python train.py --n_head=5 --norm="layernorm" --norm_place="pre" --positions="rope" --bias="all" --lr=0.00281 --lr_mult_o=1.32 --decay_fraction=0.518 --final_lr_fraction=0.05 --batch_tokens=131072 --doc_mask=true
Each number is 128 + 24 x the weight over the matrix's rms, rounded and kept within 0 to 255. Layers, rows and columns count from 0. Numbers have three digits each.

# layer 2 attention output (transposed), 320x320, rms 0.0739, rows 206-249, columns 0-159
103139134169164136106137125124152125136164127141132131165118125156113122099146139113114146169116115157112143143135077191162159153133131114139095111111184112118145124089121122142108131137125117138143101121145140128108129126126157113108128122138159111062186106144130129138115117124127165158138114150146145131173127126118168153111124125159157116143081140107155133137136136116112120155147112135144107106122124131130116096124111119162080079124074112142156090127163109154114104108131142
074123150129149167159119141110103151113070123216145127122109129142116153112132119105162142088171130104095108147146118174146143146131135143108154163129078102099105129137095100156130128132092138112134101151142137151132087134141137105127138110112102169136117124125166107119129138128125116107125135127146164137156115146110141174165110098120136117109126145131148126118129133113112139121150129129129115099092164126116136134115112138101161122153140093113126109125126107139128139134110122
131142135167129120132115134152099117140111125118133133142141137160164120144125087148132087101118098133118144128138155108107124135130145148109093103166103106112124112115158149109143106140177154156102174139110109130142124105127118145124125110190168134137115121166146138116111164138124084111117121121157158109121153133128125132134108122144140139135153151141120123156112083111129119135074143109131145100095105153143101136127148152141109158139136151133134148130129154140116116105122148
180134145127121141135129175150148112148124107133147123156096116140131074139123119118133134144128140126091108124099089133130106153134145136086151104123092110129128116138108106167146150156127138111156129125171167135113127127139121163160132103143096100152093149149111137108065099144129155114096141159127146123152110143091106142151104123147149133169157136122134125143122151156102087145136096120142105095120106092132132186136076109161103145118151092092108133107135093112153111149138112
155126133137146142148171145167125120152106126166082094108092095116154109169155102128169106122113144145146139137122117105119109165159134130139109131145168137135125156128126128105149128125141115109091120098115152191125081113127119124154107130139150167113147131110115130132137181123144101112161102170120135134112118133094138128122075118149149126149188146113121101124099124139151097117146111162142141109115098141113132126153112171133135196130103108130124133137127152099132102138147114
133149097114130135124128158094162149135097123193121158149146172138127134103114160118158111147136095176123122126157138103093148117133113138137130155132093105111117150154155109144126094133124100105091108121169130157093141124089156109138147124160165123146127155132145103089103076111093119118148113121153131125127150136139093164176192129150166123151124157125132076094105114135115123109148128163114143151142109180143114113137179143116134136114121158086136096097092130122145094146127146
130127103141093167129134101128197156156167118126101125144133135110158122132137114071152110103120132168120140133156142138148110126129139128156163142133129134087145100098128117117114134113103069166157139099131133127101137083132107113158114154129144126163100118124143130146123082131088146135126083093115177127126111181103083094125148129125102098137150117171115132183117104141171110163130167126065173165187107120164106099115133124175125112124168061141108111114079118127164091092134161
115110127143137145108107121125101140129116145129131127136122160139114133185143128116101113101128142147143159196108168111102148101148136095127121137094123138135131130131125146139101162133120121153092198133110180137123076119110102109124175147121085102150124148139123112088089135135092134112170112144134112168164136104094162139111125148117141152117116110096110166147134105138099090088142125124191093134114097141110130094097140117131096100117119144096127130136122160167121090130126162
133156116134109119141129109134130135121143146127141133115084124085143110139123118138119111090125189124097148113113129152154141125126167109138124114169114109143127130131163163085104150121115147112111127137151116153134106117127115175133125181175131132134088105109149148107122139119113106146085169159104121113127093121090123153111134141182158122132144144143133124099120116131131126117131106110141088096132152156082140185126118152087118128173160170141150132125108167135130122103141135
133131148112141108091129148095129136163105125111110147136101134078099121125155171161135143118136130114140093155116122128124108147131119136179125145112115131097150129144119124148130123120100111157142114102141091127088130129130122117143118137135132117120136104112159146097149139123136145133152108170102142145131135118153131132100147153160101107138106116120111132136145123090112140137126139136117171143146180132126117111160106141118150154088109151141113121128121082102139123129150158
130099084119149148104129077119154124129125136100140127151112118157135137118140117108126151120152137103173168135088142138094126125141148157111152078131147116100134107146102149100143169094091087136147188141108135133116143110106099139131120128164089134110094129144125119146110143129111137122139098137125166156151152061122103169162103152127108141136160132128158108116175125149106119150134148117146131168134129136127118161161090106126155159146080168181141082126137137092150079120139131
153158133123154111129149131151146128121170111147114102106166060137104136101150152110174175139120148087097146125081148131138134121136117141139131139101112130118102111151147115134111138102132122087146109119081159108128117109125127130120090118117125147130127108079120131141134102129140186136089129134140146169107134125134092124125152167139153119147126121102156100098103160133150118146143113141114098146120130160137179112132155123173120100148149137098137140120140104123097144139092117
141115112079134127126128145137148076123143092149097158138147130175126144134123130119148122142152136139113058088168101102164112147118137156088149177143112083128112079124121113124131106165148079116150127076100126143109122116131118113139133153120124116152132102057133139143092144122119136072166116102120117124125131115201112149106108163107108157152146115125099115157170110123111173114151107087101186107113107125128112134156136131126098116135112123134120126169142129152143159104153127
161164122125147126119151128132134152103148104169136112131156152160120146085126133105125137154139112148138104160130118139131127161103161153157123126129114107146096113141136101140112094121150123078156180118119134127125166110096139117108157090125160168119112145126152141132147109140130124138119118136161113107134079132112141147140113135086143106137097142121103119145147084139150162104106122154136102065074112079159115163110125070150131102139123162088091141105135127111147119108132110
129138123142156158163123118132135145145114093127144075130139120139151126157131149133109140123138137134120140140136139147128089095103134149150113140114115148132130158108141085128151091129165129114140140138145121125156133117084085122114135131088141104100102123097105077146133143128118154153087099113091147137166104117119124146115129141113140114120164145129119169129161138113125141125123156148127110133117147132096136104116150146135121126119120130130107127149136147167120152103140117
161156126133105133112125069109112122134127107156151131137130148086147107112146150136080119089089161161153135168145139146102143113128133168113132090165120128161107129095112112099077119118103104114126150139129192145099123091112119112155119094118151144135097107112111161137154162129148173111121118128105089116159113111106123121097115140122142146135158146115145126155130086110158131140136168122129137169088122150157125146140142099157115122137099082123091101168128119121133104131162114
131159133124127132109118134138146113153131138075135184134089117135153146175091102157135147127106129112158115124119109172130143116150127122145107149113152103150121109183140105104144114075179124108119180131144137120171098132096116104133116094142158134142106148140147091139101170096134130134127134164143119138131148154124171106108105110153155106125105125109116113103117126150109108103109131105127095160102136171124081138120163116126111096127128120175120142125120107118117161095124137
118138118130145070119118089103159141094150169111121108143126123136075151129164133129092140116134139140139147166165151148127152121141174109134165140132095124160140093133160145139106142130147117128147149133140117160145111121124139113113134144147136130139089153106137153111109141082130147146153088124134107148110146121110160136138133163121124150109141153136141104134137150139131097128146115100090132165130075148146140077134143168107126145122138124127152113138110096101099101141154104
143143128137120140121144145115120095139182106133123155164126137148123155123106127108136159147139145143134175138099158129135130144134119120179158155113139142141128176128091123147159113114168109138114107149098126108132113162148129127109130100175123094181104178111118168133136124133115087120114158130107130114122113140144115095075136092123127117128157143119128124118158118125116096148147139156092140132137157142140124138109099092136126138099121101133101084158156100104155129092161157
121089146126122146140129103112114147139103145095126154123090116138083118171142122137159122129135115170113092127145134157140144152100170177125096112099115126106155138144150116104195155104069136136130132122107129148103115147118156134139143108149135132184123137112114134151119163111157119105107115141142154142129111179129086137148141093165143131142119120117090101128132114128139135124129168102102148130167091133148117108110171108103150133105136115118139100125181115131139132113104114
127132155140099119155127135142073107082120097125133111111138150114064133106178166132142144105143146129100093147137122163117133132133154084069135106160126086106119195116117141147134135128115126131122115174142113137152130151150122198123097096087131114136112091169162089167111107128101132142090122142123142148137084137142122141127155120095060090151117101140103132129144129123145124105136122152090130188145118145111139077104097119122118107135119132129126145150129125121133115119168132
084134147094081132112135133152152153106149114103139156103163165082093128145095100117129176132125093145131149138110127156113099137104141162146126112127153153124141129131127148141130173097109092172157137139129126091094097167118117153085111145131131160116156114148144150151139160144066131105101147119103111150125118128120177152113112105122130119085130081147159130117140139115106153142106107131135115124132138132112092119147122165107126137162134140116154111116111135138108115130094139
134097139105142137160123161108109133124124107099120129147131142160133100123105108143156132136100138125161147139144143122120134134121161101120135083148113158154102111122162105135161140130135134160131168110144145122104119116095151156125135167131105107183106103128155125155134106118114120152132131106099154118142143137090157140109127090162095108105158090110135112141166099143123127101117104153136112138153109158142157113128149114149163149121147140122132094132159126111117121125117148
121100119107097128143128122120098174128135102097102158138143121096141093163124130128114133128137124149103129062112138146077109124161163146155157088129123096145154133150157142123128096155124134108126139161086097116151151168128110126116090108159153135107164156138137134103088123134113111153134148124110135121156087160164099119124109112177114128133164129098102130122124138126118122162141141088092139134112112121146146098132164164103120104163173108121158130138148115090151128124130100
147118144148101116122080161120111112134119160127132134141113111139095147154142120139100155098141171113145163139147146129134127163132166125140084122101139145113171098140148104183154146138132147129083107147134088146141133140086149147128114162133146132148123113065145126141156137137131111102118145111154117086116150133139111140070129144147135159127128091085121130101081122139126133116142118140107154109132131140134084112114120114074156108149118095118141139121136114142132125161101078
139099138158103091150095110121157113175156152129126125118113120136129122134124144174122147117130113098107124133165122114121106121175149142126100177082128134120140145104129086125087161085135127145145100113130109177144168139169178094129098106132128128102155135112149101157114149145112124114123132138114134124112120102124073150138109146114157120160146081142151132102097158107101128107144131111142096130152146104134181127115154115114133146125149110099133130075142115120142120090111173
131151120128111118151149118126160110120144145127174091128098111138099128141166138120115092150107119150113105110096116132092138166111105145136107094132132120098104141101169128159121147126136132135150135124132130129113124089125145139122093127144153147132163129132149128135159130111118099152149111107130140139097151129138118094150152125111119118100102115105124145122138171091115123153112101076112099164132124147096158115124115129121121139099153131109139136103088123113110141127106108
166116145113128153123143121154136151141165120138130108112105092147124116156153130121179145131129153116096154123143135132106129115115110119076170114140138145143104148129151139127147104144160150118128079118153131154079103128135144086127151126112127131123115132118102107133125173123131113091144101151104117152107129104099158115118165111118153109172113134083091134149076131144125100143125142166165113067113150137120171125162111134151149098130092162139121108120094134115172084140157131
114138159161091156111125102100117149147118119087123120125153130103091192136190159133147121133158140137164167144139125174141125150122143109105107105122171089085095123119141156113144162164093152128107136092116118178110098079102182149116128079100132133119105093120145152154141109157154111118156114099172137110136104147107152142124121116096097118106118117132088101096096130129148138103105109114125148109139099130125114163131153129090131128076111141131117116097130133127085145121145104
152126153145105170125134168092116146163139123139154117152119145116119118179147114082165116095114147138146114090151115103125097197140161149092083123177137144125155122136111107140126106165113125117121142122106120129135103124135183136127136154119097162090139131143130125138115146147062108129156139128170129084128132166150119116123135116176138082141151123155136114105114138157157118105124117104094116126177130124114115096148157134152113141101139146146121120089148110103132145111124133
140157139115135118107082138152128147120137132119114131135124145128140134121083145085133160139120142097136152121133118188139079109132138139129102128113174118147121086129174124124108161126125137135129141158129120138090122173156124113116160116093127117164127152132115148132095158139136127154122136117155118102131109116137120134118121144133155134134137142103141183146120126164142149115122109139118118148108134103117089146100071147160145138176100167111130087154118127065116118109136115
139149113179138152126149133157157121112151140157114155124137127160115102150117131139112165167112143134131131104124113121107122096131123163117131142156097146147149105121129133136122132141103069130107115086109132110185130100126135137144115131149106159111119122140110152149148090137124125073208120137078122115128147125130170151093135165153142162163173105096160129131157118128122131116126168117087151118125083122165131166139144083153099138135116111167124116127106099124153127117185160
137114140152110112098077160165089182120115157111139145097146158096174186082130137156117130105134098143130134134120134119109162141125176127083121137154106108125107107126100124152141070155116130127134110117092085170126140154099132117112152130140147125131127146138112139120162104137119131143168127109160118086160091188155126153123124097084126106113139171126099161115113092155140112103089154108130175132142157115128072137096124133121156151137100097140134138114132140157103121127137122
138164128149108126120134127129114128151110115095113111134086173129127152132155115112096169142119121121154123156136142124101125128130169152125106121113104097140146109136145118131084129152133126106136125111133117138118150110135165135170178129093124180158108150133148119146149116147097148157119154150107093107147129104152134105119153076127154102095107104139126116137127106069157145134160119166149128130131130082128116108119125076166098130159139124107150123145137151136187132151094122
088150175134144115103136183104116144095143115131099174098138131140106167105127094118127080153154141119082119107140150117127143139133146087167129072107100141096141113124112126125191141142104140098097075104122163151112140103138143113124139094138122105110138161144094150165108161120150075100127165108128156128131132118107118112125114096112164113159144146145133139111081144110160166131110152124101134086116113101145109142107120153133125175062128155133124147139086120121116151113100100
141132145117136155152132136128124149133145124116091157122149139118122135130136114160120140176170093130095131092148115164135141131104141088127180116141117117141123137121119136100153144138127125153108146142158135107121125151158171164095174159145127130149152087147131105129119094137124116069139139108143128115095079105124121057113134147077106106104125112101110115121142127120143148128149106139109150136132162154071152134126134109131099108091113096090174161138142087097182156118123123
143118112108133113149142101147123133073130116183100088108173112142112138141136144146102137118091152111138144163097154128127087117153108091112067120139136104149127163152136127168137143088165129147107105136136116131130133162110068107125087087135133126126124091115111170133130153179139139096125141133130153104115111114134119144128141142120141115108127168131130124169114161169163120153130126088157097112096153118149132091149115166143100122180103140154095088143161119170136164070113110
127061119128079091146141134133144111139130105146133140147083173135179156147124117113126136136124140113172104107126139109156159105144159155164092155143119098142108107149106144103170080123118120133098130081134109098128101106170142099122186144153142157136153152103114149104123094137118144143137150095151130117110152146137123131145141105121145104165171144132108123142125105118157130111113169101150159128154138184148110153137145141113157094126150118131092143127128112157133157152134132
116137126085159149116114138149152167090100158116103118127144121187103141125082105149092128100145138066103092160140142115129133129150131155103130154153158137138169145138127100160118108070114119102148102122130124121176124139153169083130082105117129129109137118150102122120096147118121110146123159135106126147124151125140125128124137119135136133158174151102154133148121160120122161112151111119153133128095152153149139123136104117151107129133165132148100116135106124138101140149150134
129142121124142132138151120127164130106112142159152108109115100165124133119118146156143112131118115087140088149122152100129132124106152140108152156125134132107124088150135122146101179138093168108115110126102124156110136120109139122111111168099122124149130141076129160116159118144121166122150084095157121127134114089158089123134129099096112141117133132118109133124168113112098170159129110136132124132126118097116138102129104158135113138111135089135125125124166147155123139099113102
138124129129111158123133118144107109135122121072126125161122135121126148124086115134178101156127106137150121126148087099133116066128105117151111133098134137178127137152164124082085179128118143114136112129132104153149125114173122091140148134099128109145131100120142146125098151091149129173106146123110130132127133164145154174127109117087119126127111127175151126192138121150098141122153124148131162136146145133094127103180125106093156153165102158146116132126124140100112128102151128
099166111106107153124111170115136114127099146135156126134113145144157121143121131120122127125101124132095159123098139124154098080143091125138107172148166154122118136131151112105105120116164142135136098145099122105135151136119111136123085152129153120149120145131120120127126155110138146141129084135159141143098100128109154129116132138124129144136144120098124096132141175099091165159126162130114112100143139115140135144134121141097121116135161105129155142115146103139133134110118111
155114133115160146118115106102084153139148106118114110126113124131127168133116133114116144140105112126089117134137149108149138108132112150121153161106089125138167167140102157122121142112113129158137129138089139138123120176136152125106155148115161132124126156133175137147120112142119130121078158122104156163147118169093101136133131170122126105108109110115160104121122143143128088147157127108110107161137108129097142144113102116088128129118132100135110109139103130132153155130127093
128148126117151126128167121143153125133105140107107128158130144133131125108125150107156113133168173121152125167139129153128090110105116147144106149129100156140118124131112122133110117101125117137163143126119120144143128106164130119147143122116135107130111154121144126110128111113130102125098114124103109126076096136110120148132088135129119145128084154124135112129171150125111133150140167117141126118158083129128113104162178120133165111112152108091117149140151152143134093115126153
# layer 2 attention value, 320x320, rms 0.0617, rows 207-250, columns 0-159
131144079148103128120092110135182170109098141116153141146083119114116111136131125151163101136125173137127108146114116113130109079122133130093117124148103107087107146194164115163129141155101144125155112115152157132098084133147084134113140105111137180129116131119104097160128099123141115169149141130089113141089101131137147121171127087105123106122117133119151084158172128126084139100117145162129097138124134116133096137106175170135156128126134112089119173084146131140137183153115106
106123121154122110117135129148119146152139131114172137131122139123137083149160136136150127105155102109153104125153165125110145107117115117129096132104129125157131102095126119138130161148113140112123171111142113140117107134127074110122153158170124141096166115127144114090170120165130106110142119114129137124135155089081150100127087152116149116096123089142129132142128145115110127107102120118142130119122116112164138134126119103112145141119124115159098160123138166118112165160111166
089106150075089126122100096120151125100136137135152155157130119135112131159163095147167127142112117129102169109139113098117177144144135127080119115150086145133096121177134113155144130117099102136144131107126164112089085147143118108177136108110106148134125149126130126113076134082165169157086144155079098112146100152115156114126078105163151132148144133127153096115127103132096106146104117159144131085123142120122106125117126132128114125178116128130165100131139117127115161109153112
127123084128130115124153151135153120152169161116134107137110136082133081107135144113143128115095145119128131105117145101108108121153107135157137119148120129136116117124120102130117122148109111147092137117099134085112113159157137171130117109100126120101146170116143122098134155135156110074166099127168145099135150155090171128117091150119100097110147114122123144137125124138103159138123141150182103117165079155097089114134126136164127128118138110142127167092145103090151144181115075
136149085119183101126129142113155121126120142170103141121133188122125128106106128101128110110132111119145090112195147093149114137134158105156105127103135114143128147132144142135108124149122108144137104078129131131119103125119133118117136137150064153105126120121150099128109061089079137140127090119121165132125171136152096126144131117133098121177125150118109117146104134125114093137133101149134178141198121174107157124149135156127167125118139120105126159061106141146105120104127154
122133151093110096097167084134180173108096149126172099133127115141121093100115109107117093135111094115127155148110077123176092149138172098138119129128117126111115098134183116083141120120138096081201162067171123138106109129127155119126129136137159090099190094143130149154122122182114158096140101132153143140158139098111145116143118146102126133175119113153105149150110182105168132148100144132104137112118137158143125113114116119162156104134132104193150076134132151067148135127095167
144149089144097110131125136164138168164113167104132102131121113098150161148173149120111153085091153121195123152101103068106119123164141159151159132128130127144122116132104146131134111098120122158121111120131159146153126105126132108116150158124130118109137113109146167090122123101096103136116121108148132126143130144130125138110119148133122108122111102118124095091103143102104132140133077098157131082113110121132141135109126149084121118113149112136131140124133133112107115172153153
130137106131057143113112099144106127155146122137148158121103132141148123141132156134145096099148159107109085090133124123128189078107119125183117074129095104107105113096143148119148117110121141125119092116143141095141123108077139168175134165139105116142133132118093110107171144139136123135135131133073135145116119097130170152126113125162140142113103143156121157113176116160107152131084154159167100132134123095123112176139136132112111114125164126113131126117115169139135147143132123
157120136126191092130135127079092110155108129128106107122130135077103086155110145116135148140110159144151139164106099135097099140116160094117167131145102138119143162161114173112130123140156121122142125127127131149115120149098151122167112161123138106132102135103157158106118090077120168137146156158113110137127122153092143156108161146129141142165100143147084140113116126102144131151123127140100108115105156127132154128159117122144132147078163127138146148130133167103124073147125180
113093132119133140130117119145131118125141129099126122146100115163128153154130104123109197125096134123153106143136127128138115142136131153152125142126141154149180125145134165113088149106069127083145121111101132140150133151133124123136106121163148114138128168114107174139086158157095120159137101167135171133131157095126121153157129131147136131117142131118147105093134109119120114130132117110116136136143112146141147110118141147079140167127120084153146118145132128134109130097089116
127119116105136125144140134137158108139166107146102142142134131103095153112152118123133120140185103102128150093158132137149168125126116185130122124104181156129115108151118143143167066105115092086128115156114139155132107099167128149098130101127115148119129139100139180121130137092149125112087136149100142138135139173112139139155132125115142105129096132121077113140135104128157124090114110150110119142155125158104132141111111164131113101134138190114112141132160093119144146100101126
149137123138146090078068163110098114132095103087147095083099123114068122132164159136134097171116144112166115116127135099152117134152117115109124113167110128112119079092160121160162129174120173135135110140137112103128094160129172122130134153098167097150140157092101115144101092128103164141163097108124150116158148135096100093134129135120141166113133155143066079163129120132140142172136143159121132143096074120110148120168134114112113104196108106161135103138123153115121138100113169
115156139086136161115120160127107158098110158171183148098125195115142143136127118097151138163138118141131160133123150157134149126170147135120117116088107117105120114129165117118135149141134149096144148109139177127068121165091125096131122125135080187127127095075166126122165111118122108147115149169119158098119116122085171133106107169100158142148134145149133161135145088127063099152104090139124111100078090114133113076074141145138117150150101143147154125116113156118095149127104119
150100130105119146156131148147143144121123150121152105146143125132119107149133123125143128125147133097136082142118130138140163137083154157157185156108160115115115120105163105108113136116085103100139112138139131170116184109128123118132114128112113134112150147104130134155118158137162136116101131109123139145137112119135108124101122137154155164131140131119103129130165124105103125116134097145096128108130142131119103110133114111143108099095135154141119114123135135170114145084155136
189141115118116109094120111094147170117127137122155092108105124131122131135140133123088100133117149168153120113136120148126109162140146137172146150118115127138156139134147152143113133106097104099126105110128143138121130104122153115139094164141144172092127118147113125128146160127159155136097139140126108121139141112160170150096107119107133119116121140122131128169124115125140155121130150114116150073131083148121139110149122114128090115121156088176117105186142162096108108153159124
110134108130115095147160142116150113171086149080126123103140115092127129175094086130171107116119168116124147146091138148147108114150160127106098141114138104144155124100143124147153126106128123103104136136110110135135137125127118138106140147132089134112119138156107125118131091137158089111128096151143128109114161127068143110131121115170137129115103134099125111094073193172139154169121107108133135155125128108107128163178167141119075141106127066148086136084155107123102159139103115
130155131120118086109134099129091130104079126095127123172126088111108107140105169113146114118135135141142117162138172102127100169112158095132151093128129083132155150143131181142134119096181123118124116115137150171157151138148151121136110094166169139088136139141133179103112113143101103106154126120136075110120094143109123124174098145119131110137158110116143152127104123119127105121144078138119125149122106126122151134137156132081130106113148144127136122122122125109126132154125163
152123135147131144083128154085159157126100169156134149078141124115115126103122079120077139110125132110145136123097155107103110155117079095144172110140116142192140139150161108147133148109139082106128093169144098119096146160155148158113146144134132131150150113125137132121127139120150092137083143115160123121092135136127125087119119099097161101114149134101106114129124142124131076180146096155154112101135126145139139100115084105135158136132123122123119131152133126163122136125130178
112126133155122112088115114089109121120120146072117152167124114086114102152132109100123117152139096164170097142112152145129134079123156102131115117147117123145134137122128109169115157135106143126120103121157176122147109175133114091148160136119184114099138140118105112173125095113100104127142129144122175152138159161125084150164145107115111119159142111122107121149116118144127140107149135082162123158121115106134079104131125138109114107127148120127114095157132105143115149138142133
138148118085137109137142100155086118125108094130115142129101115140111138143125111129111142098145147113103135100119143132128173144112152132143110119137102115085112153147112144140142131125164081138117149140123101144116127118151110163135126109143146144113136121147124103102153118139143134144118146120101097161101102091167093132131101129123134109110081125140153132101188138121150132089135139123132119119093163165132071154100140111136114131150133109136135131193120128159115130099161099
132108153139113124157140161107126080120128095144126116134129141126106161118144113114104101136133124171150134125149146128106097151109137114128102106142143121092107173130111143108098157140131136124148160129126099112142124158125145115150085120094121097135104148091139146119147166113147146175119138109114115154096133107144142108141150123174127166135129146139136109086116124158133150170137135133093170126128117139114091119088173147133160154125129137154089135151108151143128170098124115
130124142124133116112118146146133149152123126119134116123098106103176071149098124123120099082085117107139110161148131169133156144136125138168123060136097150115124087161138142122103168115177122113122141135079125121066128101119086129159090141164148129107135126127144136114162111087108114135135098126151160122135158118099145134112107126144129091162139156190144107093149168131116125086110135129137146129119132101135104126109126107083128100120132124128123131103147116143165143108130116
111121158137085133106148082161084129160110097148103119127122149144131113094137126166112154111153147113108138139147149155140103154121097117144126084144163111130124172129112119147126105128121110115164155123096146126132149180133139136155129145122132126108129165093144172117125133141092138111120162101121139123122076118119132105108157141119088093146126159127117121144113114115133101102163127101117130123140149133147131100172081115115126105147083137142118119167131157113120174117131110
150092155122093136146121126154107089122144138150137120172140121082126146132134113130123129108136109150188153111122106130106131123121164126123128141145159151090120193113113103146137176116140139090131147164126132092136107090100138178095157170144119140141105103105162097146139111140138117086136160155130120113153142110093136156122112152140121162106099092112097098169117107097115108125148141157126141119130119125136108106120085143105162105140124076097193138142132128120134107129101104
152123122143113135142090088145103156184128166087127131138157122119150139159121141155158130134162110151122102164114144089141101162081136116140100172113151120147134158106125123100141120089122153146128128116135154179138101147081125152096143076117116164135089156125126095130125117147117147119132137119128092164163130149161094123185100113108151112119158161111133116154122137123140129138164129132163099096120153118119145084153089146072115121122097138166146125100101141099160082130151132
133133142172150153135164125129152126155124075139081120135099174161089100105173119130178121132130137173138113099138138137124141142133163145138133123142146107101133167146071132134139108139159106112127159105114134122097132084130145115141138100133194155127093113105130135122147163116106141162110128128097122134132115084108093091136106122138130089162118128138187134148146137117149105139153128150133114127166114114140075106159132118137089150122096165129113133123151085111085123130098108
152157136117155133140147160113132178105134159148106091141108145132125139119144156123138146104143129104126161079110098147117122153138137125067140152115172171110112127140143129146120089121152136139068071156118147123116141095136103091131174091121103138124153097124097132141096176114083109110080091136101129157135122112165156101140146084117108121148134124101145141120141147149124143098116125159129101057168121180127101134139131105171145096138122157126118111139127130101135112126160114
121169137153115164135105174127119123116131110134116090144131108120105092149069127101157123143164180132157105149129120152113076118084121148107135154106135110114139124132120110122080141122148124125142141130131119146096115139109137179073163142173156125142128127126119133155150097126135133143203109087136174150099079130087113131152110113151114186102144106124152129122147134138136153102101135105123143078121096110138102137130139113121101153132147073114101120114140147096117139170115120
161066080131118138140107091138091127143171114118164152134138110086124125131150107132126119129127106098116167108125118138117121109147149126125087156151127115104122136142127065120092136165112122110104157104128110110147142128103149130121147162157118109139155185114139120141152132106078161117175115091163149095150128130135096109148100125117130134143156144172123143138154112147115133155140124116122157137136071143179109159137167135136141135136158091116102142103136125143124155166069126
088110138111121128111126127124078160089128155170119134107128154050140143147154108132129152140154136102140071112130126109102115137106100081146140138154181103164131172116120164132125157122154143125110161133122158114151117133153120107116123094117109131092105155118129160119126113133146109136138146074160137109112173101111128125120104151115138139136132148144147187115113088157081109123128142157103135139113141098140076115149097131124169112125130116147147116114110134119143129101141106
152114138137168123123120135114106141121145109166206109153128084142138159093130127132109138132098159052143108137161138094138140184112115091169095138134100124136176127125123141107162141141146133119084111103145114091153150151121123127146102117145148161073147136116115082113176097154099171126120161144128108106103132106141147108099156130125169167123119121120146138147126139127139123177130141084141106127092140144131157113138153195105141138101070100174140103143143103116150142122160141
100117081136111134097098145124099116161125132099191139126091134108200155127135119160103143095122115156166148128059163120084124089146120106088113140146104128080123125112141114118129132119183159112122134112110128131109111179132140124130113141132138122131161152135105096148148127162133158173170132123166130082112134104130125115114099088101103099107134118127124166191099092127126085118115160147122127127115190087146090134109142121141176144152145127108131156136130186096109102122132154
093125118123146115081138120124108147131093140148160127136117114114096088137138086134141138090096108094126150169141140128131126151186138133137142105127124119150112151152110121120091127118142122135179191133119093092104159179095129135141128142124134139100125132142110095107162138117123091071146106156092115131125127114111092095159117128112150089160122125135137177110168109129114116135132151149130136105099160107142139143118140129121153114150111109144118085112126128115138137121100133
135129139122123143148124135094111095106163108084133124130100122116103149127082125139124128145157125136095088122132137131109180107123093123149122099140092168111094099145135075143116116157129158127080127097143095113128175096172114105102133112136096092119122114095141109155154114121118085092167141113158152167071094164096102117152135105147122130104173184130146146175106140126101116097105151102143125110120132131106136125118121148143118160107132148117165142146127119151144101125139151
166139112134144159145141116136093127130102154118088142148138116134142146144115161125104127124136096156136094125134151127101140124107171151119134089151123120146105131130152118106162137121097117135141141151120119118134134112123117112145113098144106134116148107143119129149103140140093098150102124113158136132121140142115120125157128134141114133093130140110145119105193135107183112111122157104096107162132110147117106104154129165158106101117070123098108119142125109149126151145133140
130145116142118151167085138103125102123133145152130159126093135148070141098164144132142137185106162160126170138123138149123153139126132145136092139139143151155101129179132137142125113101116106170097093123123113147123075126130130132142111131134109126146089146126127117137151125125180132164107117158135106121144142110114122156105164135093155111119119147111126169131141152200173094087127126154112110120141126168141116127106091103129087129137120123126176146168144089086126126096144092
128104097147106092146124149109160162158107133094186082084130119134115128133086101101146093124092132130156108120128110112160148138113094151114120141143097116161092136129122111144181158114116136123150112102132099087111146164112126168146133189147121124129154124130113117121139125123116099116156126099140153106159172119169130135142132127088122126142148122131099145148109115118144138117108133115178146181095105135134168137104147093124140157111142132124119146103162145154081115148088139
146126110117119123126113127147130140112118128115145116096136112154123158137135132159152145155106122079157140138129090129144129146094139142097129118165133157146150133120136122104119160148107098126114101163170125136141119130154144133133095121081093136125092127088128129138122107135113087146143163132165124160131182104114146108095152096121119135099160137125116126140150120111118139125122128179128124149123139131112136148174099172088099118150137150153127111143133129152135143135146108
130140131145157177094106091104150119107120096110116136140112138144087145173119130151162145103135124125143179163113170108142110119134119106121163180122135134124134146107109129095140127143139164109116089101154118179103114110101132143115093144165132116180107137094108124179148114118102121104167109149118129124098169146156126111119137134102149124129115116103100158153125145115097090149113105109126133153157120139134158122146139095122107159141114121102114122129104100139139158154119119
137109098137117107084132174149166173190142100088124113073133112087105149135112127159163063103127118147113144107116128110139155100125123118155108118138125111109158095094164142180128169133138155131127086146123104141135134134138153093137113160158126105118120140137097122089111110085118089089141089099130122162131169199151115167111170114141096116146112123162128144162129178165118178161123175165131111153146162112106105134126145124118145185149127084090121124093140164145088139116130104
124129180129148119134178109090107125084133116148134133157137148152152169119137153095163110114139169124122114127102149134151169153100128137109114155138172130135124131111115149135092094131148089142150126138098143138140119077136146119101130144108110091115085151133164161095123155097171130125087131179127133132135115087082133127108171138122143118113127106124124100112156091121136110136123133103139102145115132116118168107127127150134108144170130141154150142164131171157077104141123119
123157143109116109103133122138121176127127115079119160095109148108116140135122129117089140101157090117138175124135113111132138081124113148145152161142087162153135129105112109126133135160120107095110078112125126127122103159145142133151145101118162138159135153116153148127085117095148144089158094153115118119106077102144138141204182115148130109167098119111138088133120119163150154111125144089087132155091141155139118163109109138146117130133158135124105139127144108183104127099122150
145128122155119099104142163096103134092122163155148126147166137157100140093075136118161127113127142115109140120134155145152080154108120154150127132101140144123172114116172127130125130122096116132136136127102134138126105132146104107106133123091134109147130160105151129096112132137107129119126138133142122117134151166162087143102147148148123092126140164136139178153148125142095117146135148106151112133136149112132152106119189129106109114136135145084082120137092099088151108112141162
134126108176116184150135129149097094060155090172133136142149137133133119136116106097095132109088149084128105131144124155146152175125140100123133127133146136134106132153108140105120152133131099110130116147131139136104116142128155145146120107131118144148105107132136171123152124185124160136155129079144109149125106153077126144130111126112134100145153100163107115089142132111110153108110094137085115116133122131157096119119118140116095150106109130127150127128130128102147128103143121